Each number is 500 + 50 x the weight over the matrix's rms, rounded and kept within 0 to 999. Layers, rows and columns count from 0. Numbers have three digits each.

# layer 4 MLP up, 768x192, rms 0.0639, rows 728-761, columns 0-191
470497438518439542544482438426484450505473522453478492530505558517397494512548583552537581475505410420458471535596505426540469510515521444482531423467535497551499445459465575536477440503515550471489488481559447413486526577565504457454578500512502455487562400504558511472562457573533407463486368521468535545456547485449548557462519531459467496474513527518538571529507380481456550486492521439526582631545537523569524514589522471422420457522472496517464425518508498469514537454526486575423518499440471573500413570514451482535432522503461544608494492460469512503448422448559505475
460468548557448505468398574469542568498517446558424457488469480485519511529607470381538380419520550450479493389425496477622436478491449450513485568484545539583515543573468578576516539422502504547534484558402541576499511454517517534665636535538529433494614492517502405515563480526455562505540550489501494410452518460535488521504439567419482532510539509481583632446474500527442491522468484436544500462480439469558566481490528459538462510574509547455565469482641468482476564436459557614473512544613511476480452571520508522511469461473428493490439426557444478434484468485488591464
564477521422420562498477477473446479498422526495497536487557507525496527478509506463528451527490559520468575554524420526496489448573506564518485526452519519505543488594464472514489550534449456582405442511460507433549542441452549445492530507508543428436446461506477464508475535481490363434481434376428510526511518539558560489517558449460401522542537462491487504480474535449541467514510453490480539401560473495458498599438554481531465450606499504519496490490544559524470461486460578557506500564459489563555404584485553532487430508617435375544518509433597575414498440544442496497
526398532528481452498416551397402537487477458482477446420485556553513534514505431519483456470479463592544482487557533456386530570541484473532577463400412527465511490428509498530546585461554415478489502533472520393473457476540566531425531543531482503533503464568492484412482490500577481501478542546522538604509466454464469575585565462501508423562546454557430422438524484557554472522460487498550461459442538436511531487469458395507433507428380500471461551492514425476469366376567467489531430439467531434448534428521518461448477567519454593544546516502472509479496553539494662531
476508524479545488493508520460558498481530503409490470410413469591455478455500388405573538507571466442528577490489588482463486484526489563478556539543554453519486513480535476434458452460541478476484426382493532546493429489486504462387427533450604611413561430539461561517504515470478488546488457513514476481459391436425522476547565513508506587486521444469574543515493623499509461453443423476505513443517503501511554473490553494439477459460591544586480546519462516535538574485510564544475471546520517535408489536444452484533512543630467506516527484495507505425461467424487498467
572391556450483494492503427565435503492473469481462528522503499535529516436480553550525562547466381482489583509462566551427529592623480505483505495470531487501557505518425423558438502554581521538499555453540451615605509491529513439492573460387445481553476585472572525559484453462541491493442401519502447455493607514512544411532590509584520400472586490484527470417542499453469489553501563579587463350456529459356518448465432436486548559417548445455495578494550548454450481420524519514529533469500624511482529566612448488527479494550443528502571480425513451593514459496610377503
510431492448559541527629486486507511446406577536530525460536508497510448392504489536555491569471439437587481590519486591461568551481589558543429471423460576487520532502454550488468471539487508469527468569530498420528494527558538531503518496580501409503487539420556566532510509436456491469574483596439489499507507506464462516558395513500613514477477472507557484552582573454424444504438592495474444514417551369439487547423471455501494459492484492570450565477452478480509502577524498471460479499450463473509554487577543588493484502546511472505487520505517495405427465499459447481
565492493523486449481499490498484539460550519458528558508415526577590474513461550470473554481459496506492401505462547575494559488449485414492475546536444450566542495534532498533501638540549489592534497403531442413475531448540479451479541497624523500487462517434486444526405449513486533423473500574477411437463510497560434556492547550492453432515534562506469403467525544443421521569455436548578497525535496460525389544381433495546489437511432504522512522512501493434601538550455601522526463564477569495481530490535564580492548504560572564574537472443528542488457585445466518459
579469485479442678485462451555454501444434461519576533485573373429581385431401467486507486490600542445457443482497451422499591492473548455523553521538499522471564542489511529531482515460441540508533526551488580478518425521478586523493447493555616462441498531430508556474436527598488499462526421465491519553380480589480468518588552401452391480442463497503512425463521523458498492391508441564550531501525449492606444591482408501559446428487533463448528547618510491508535420539462553465456505466391522526564528331605521474508449480474581565487538419537519457485532494549508498461
435482517513416456540557484534559501396566437534544464599553547476564533497483541470498501446549524528449594489527428442512579540462587535420516490504562628468470497600545563453492461478431492543488589562557490524496496558568479514462433511497469521567478448492496488427461444605541482593521483427523544511533523499539462484500474385440459376576495494499446505500447518490489467516470511612584581545472583510488557473505576480548531523547535429486595447500503443548510437458455545465534447416444469543526566476599429514590511532508540500513530483522528393499467423466459469465
479544500489483456523547506503573477537546460518484524471443506471422551526601469498530475511486455476484454649459449502538522527556495476421604458488422541520488475491468522557484548578534516425500492477558486466515455508532507555469486584558505467493501511510561511470545442500507443497482523540502447468473610562537428584482356518505487513451452607554478528569519523469505553477458549483475497454448526604513488579429441401455503479625500472420445464516461551587498466611512601501525440510466596492482519454475460433507423514485508450503517515556468574553400495453568584472
408428580475524443496615464552473530479383467481437595520444419482549490474609432598536536424499503474525472483459627583518564478494484516442496454578428475562549468517480510567444533578565478485496570494479502455558565539490497471578510490508506433576418533474537459505452466464515461438675574432548522550489513483496445495530522429515428484532518557474509550536524513492477520426402533521516494490443468566447532491575513497537583603486470492422470428517491528555508491420533571497579466487478508604485500535491463455473560498564503370522504510532494470569553482471457475572
505503523476427551474562611534425582487454425553506509491446547433506521562428494482479534515450577378634402491462540506469431481393563485476474488474552486457504526595542486448499457441578527445415561516555463573465524438496486464576492480523464525572444516539465571511516460444525585555518461513495508469516471508581516508487577564487408525382479455471477527497388460540510567488591478517578435448519465457491604604652585492447506424530467467481495512531496435440496574510575508513540475495517498517514519488567502407516415510429413443475617499497424504434493429443458508500
480552494541493449426465463477523506484525468492574505431493511415503451514552457468505465624492505498437487520552469399477520391512543488492396566536487497510488552471557479552527463424576576497487504548505455505542424494479487512499559544570503545435558491556536458554463507539547393481461547519476506627498542590514387496615442436403491466495533380428520463485516509452437420427610427466443438590526467406572503567415534474523434566416512573544533508497423467475496525515506454553507408505503562529532559545436511511617456484423524584406434579472425562560590510468450503413
511499510508471514522490467508498527560607494447452526464430528461479552546549483491496490500487463474604441504547524497488569486631451508437598464457430474498549461431459464479441473496530487495425515503511510475526456516565491481468470520485470451465538482462608504504511582497430569532488563533520559463423516535486443457629440466418524427545524476532556618498472501430461477454458455423546463506463547495459415468516533426531596516504488562455462537630433563528511454492448581539495589560530463566464600617476485516600523447557559465533512497505405460516503537575558468574
515508465503546462509509584549569500471437521465469479499530578500524423544490502467557449500404625556467453531465490441482410501484463482423514517413416588513484506511457493495515527456488452565488446588492570565562460542502425574515539425552501481552431600560480429475502474521490470491526482499479493555499547528507503476501553549492564524552545544406510448510427538566495591470488554482437445547498427404414485455486419467634579626507474477561551483545524479593599454544506578382449500533470525518537506458532471548436515614470446554480515603502464484563544531496491517512
469554469550485487542572494480555534467413603466529568514447505480515417483594406577457525520474472510505554453405442465438557523602526511519456453446513498522440470553399550550474525512493491497462488516510515457530533531411441488528497490476443462538481556336590517604500485402504448522601471533499448486471518506520536552491494444556457434508548579505539478537536598496502440472412558548486533475492469472407480493414557511557420582543581455559468502506431431497521508493469524423489535488445556507506552437452477509450575463479519379534522453456515596612460560486589480517
549536484573519441501521489495504485484417597424540476551538530579492506498462572567488465467524567437499498583536469487553480486421461546576561384523572539466579468445596536487475490430435489610548509514418474485580532525507449394473465520575666499488511522475450614541519496545528535433481559519466489592489430465430447511552527483418431535536497500495516573419528445453535438520510443583447455530510546491524463480478496448516537485455493536394528524484529511517542578541502503552546533521512472576471468461537629525539426433518495522613625413491601519524474470488534539452
483480556457446433570433541483545550550528510513525557632568511413448494530525492524474582475483499477483490451552493532479553466502522461492514486569415581373527458467456450360548553582412516453554476583420533526498494434534515511593500495456509465488531494504466464487492483546446576423518568536481474527368511377558528461628463507568456500557439495545420473420560494471490446523428547458494545501459527621526443517435517463464421446497485555471460457459472558512441500432504463430501573371547478517509509532456630499526554529501481504459476502462455500425485526532597516414
463462450480481472499458543477589505539543397528509479358459502525537576505524440482497619500558554482517552412542423500447461514425473503470535570512497420535474493493487495513548499447418533465453389565459519435472396460496544531472496498391495558504590452491547521506543517491473495496482516482521520405418488495508419559553481480601553544518520431569519516442513484418595503462620547575497496498459642416574565432523472421466564496512494414472473525476474515668417475495544531399581537502519495372518532514513474467516483507470395439544445510543424527539454422523492502443
515513546482498413385460493498512566554545401513428549401562532455499485526504543537527482486488522607490531510494430500428463519395515531508466423489457542558507527495535483543531390515527484529489414491465519544522497569490512519491452517444478480530494427600498468517585520561510493536524479487568436553588505550496487469528479480575515497491543446543518508486492571459502478466512454528533473603565497469448595463551475498430436520597463476513509416457405561574502510447566426539536546437489377497568463539547491543602527575487491533442495553545426518515508518484470540475
522482394534411516499472470488351568482619521494537463503425530486430422483564530537518507498503609400456522530468553506539463419607586494557587456596522496424482434491502440488546532541496527368527506412497440549497451467493440452495443511493409382553583520511457477582474471511525497492496406467579550530425472485495488463543573552511411472436548511525509537410479535509521499402582536426570509490483564442490499563508565447523474489538519568567492540363448479560489538513572554524532485489533497365501425569568493435451479496532523535470576488510465417522386574564581544615
422580500529444417516458539476477488460480540611556479535506539409450553599476548381485476462509409460402498476451523492473515439471481499490486475560473626547459419483517557542514513571483440489473551397573446561501546486570503471553535514478455625385458471527466450507492505492475581581474434569547395532585557466637425533561570502409409572518439530455504560539451498360501488510521483605386608498477553463592574508509557507574524547566473465534499543497467510547553452385482509355470433462494548536559520393497534507542585419564473592467493581457485550528487542551573495531
561495511457433475518395402567513552542504467561424462453444494458534555632558524526442401538508449557490561569474571429532505457473490486488443465462429576470489418457455511566528513560632501439573488372585513483562516460536537579521541530430453594556520487483502567437480442521538442450457438454453500493473585526520488510461479515477471457472478525531472536505532411438527518494476597479446653564504467514586553494511540509461491503475611518478429497477471466532427439492434498415422467460580515489486516498502494512536501499519487450514487453430572551494499515478521394493
515548508515502560515465463478454567540429538445568522527454431566452455456468457549594422529481482514565604491527533461522576484450520434459417490532514453496500477582463419532458467530521548441451594459511512464429472520510527467505527518519578497470445450423556519489418568511545396463433509503554457507592453523441637527581514543470554420580512534534483546557562453513494472475472474412529510459385546498469403558528513503466466501517429531520583431447470525435470484507519556438556515501499602570467414505478539524470513511464483478552452517501494537593530458539476525440
468564525522514539488470485574478476485446541550548508540496446466511618585469493468526488456526433334435575587501533481591543449524521481489570449485452524419435459420504529444497477513546468502480531567433569490435501477465449469587472555422499557501508464388471483502461503642584512363558508416541464544524626427502466497486477544415477411555501479531487541487549436441458524485453459477461457518572459494499422558483479516553453508540501437510466503551535480542455399507424552525671482513582476499466513387456480525477472553536460340488492479515458506505502467544438540479
470570480441491474416466563485452485504480557526560509515494524527520419515444483540479508459575507478471454568335526426502466473533425522532484499583541521471502510560565582429479547556473465525468463531562465522514450458547506497556535468534474502561523532507556514505528507469547511474503449499451469482500516467558495475455591454638438473467474584489495536426489419541518608540573523491495479402411470561511450531542498512563580493435451467497559579488555445449480563494539458426529529518449464368496553567481557482416535464550494515471566486512466447435449500451518444504
496495538546466459559446570503396496543500466392467486498526607507502458405555467538485574548408462498494472510468499441475532484480473490507548627410572536513573471446526436536569413473493571464522512554487557483387565503534524554509532517502503483460542455456549487479510546548480436544520478587463530499462541463488519542510485401502464541502563470528455473561533577575475471536584406501412603472551451469509458445475504558513517478422453429587556470510528493540510543521554468480533471451437565517506408490524491567526455438455485522492457425484471652416508459518461505377
449518434486505421480551527581516503422445469461547447578466576432550477427461545584460459502467533557528495521521498586507520521404564473524450542504476401473422499508506550533417502424386528536518601484563541462450460513545477513477510428492509518590524467440618470483463561472540431500455430547456554520562393432524558477432503588556570466530516484470493500524559440465466517514435498493478513447407552453420478487454466561517517521543457537490463506537484473408547519591430487499548578479430478446559570479574565479500541511287409555526493370509500520515521531507481435514
522568501474515512485479493440539442500572491579518511484424483538486480436531486504512568498513409403468543582500455480563492350577411459545484540528531467543565585454506522482597485565529495565574455608574447473447549469449497519552587594475568460460395455458618514503579606582469511494514484390479471552503528507544507584421494472429471513547544547494447475623460575441529472598536524571502640556608445468495443490406418486479553584650508621562546488411528614506530543509462529520532470514469483471518484484485481497511496449477486596483502512569519612569472558418589494510
492534483484465532565476484540512496505460527493470491484574536549537550424437529476472570383610612546411485426507484471474555563498465497517464408648644482542509541623405513486494536489540515536576566444472432454392544556426513464450479435466548529499482542513412483428512518545526538500526498509542516462471410489527540440515528524513406478549523571508550527451450521422459535480540450472549520509484470527549481536591511572510481487459446476494497424531432416474566452540515521534427592495488443578526516466549541564567472544448535424398474438522524483481502372521457434530
478542528491502585569549541480512558478491563451424556521448509385468431463532494498424589485506442502545522448464487473522421538442479472547603577484527484549578487496530535570484505451462611511443475450513481608440520516617567463492530496544462507559599499619436480518510461515448471580532529505487593442566603586550472471468497494545372491398470531590466515566560471559429527477468530511632563577592524565466497460599568476486550575567393452494575541489515527593541467474498510608539505540518442489482450488490455376489499513521532563486501468469467486541543513465495530519
484509587469480491556567465518442411467457577535522523457546516546480492520516431480553469575526428573447559533540427488530545515531539499422466482459540549401446441518501481469516490481579461530492503490486427478472619523452527452513498493453456368465533525515555585497568560423502398465504458497533444579593627464538518476510492536510502499549443557440490493478535538509451484491525506441454476503502478529563423502464468532519454477478481496499457537507500496459495506535523541499503494525522505498505494502445467552516489559476498542528484458503490524533507492436529438481
462444643480487475511498552519578437498491516527430540402445538511492469551547499385525451436461483557472559478503489474403546424491510576522582473502454489493469463494529535427526520521473393520502480463434467529514532467510592567563462480385487497381489489535397523559481499390483465462514506499537455498521568486507562479566499643596534517577545539402540481422518500450549455541507489496543461539492507576507512396459472483514537495527567578516473493478500419521536523419427409481469563525493409564468582513432425483532498490477390471479509543519448612487473480541494493503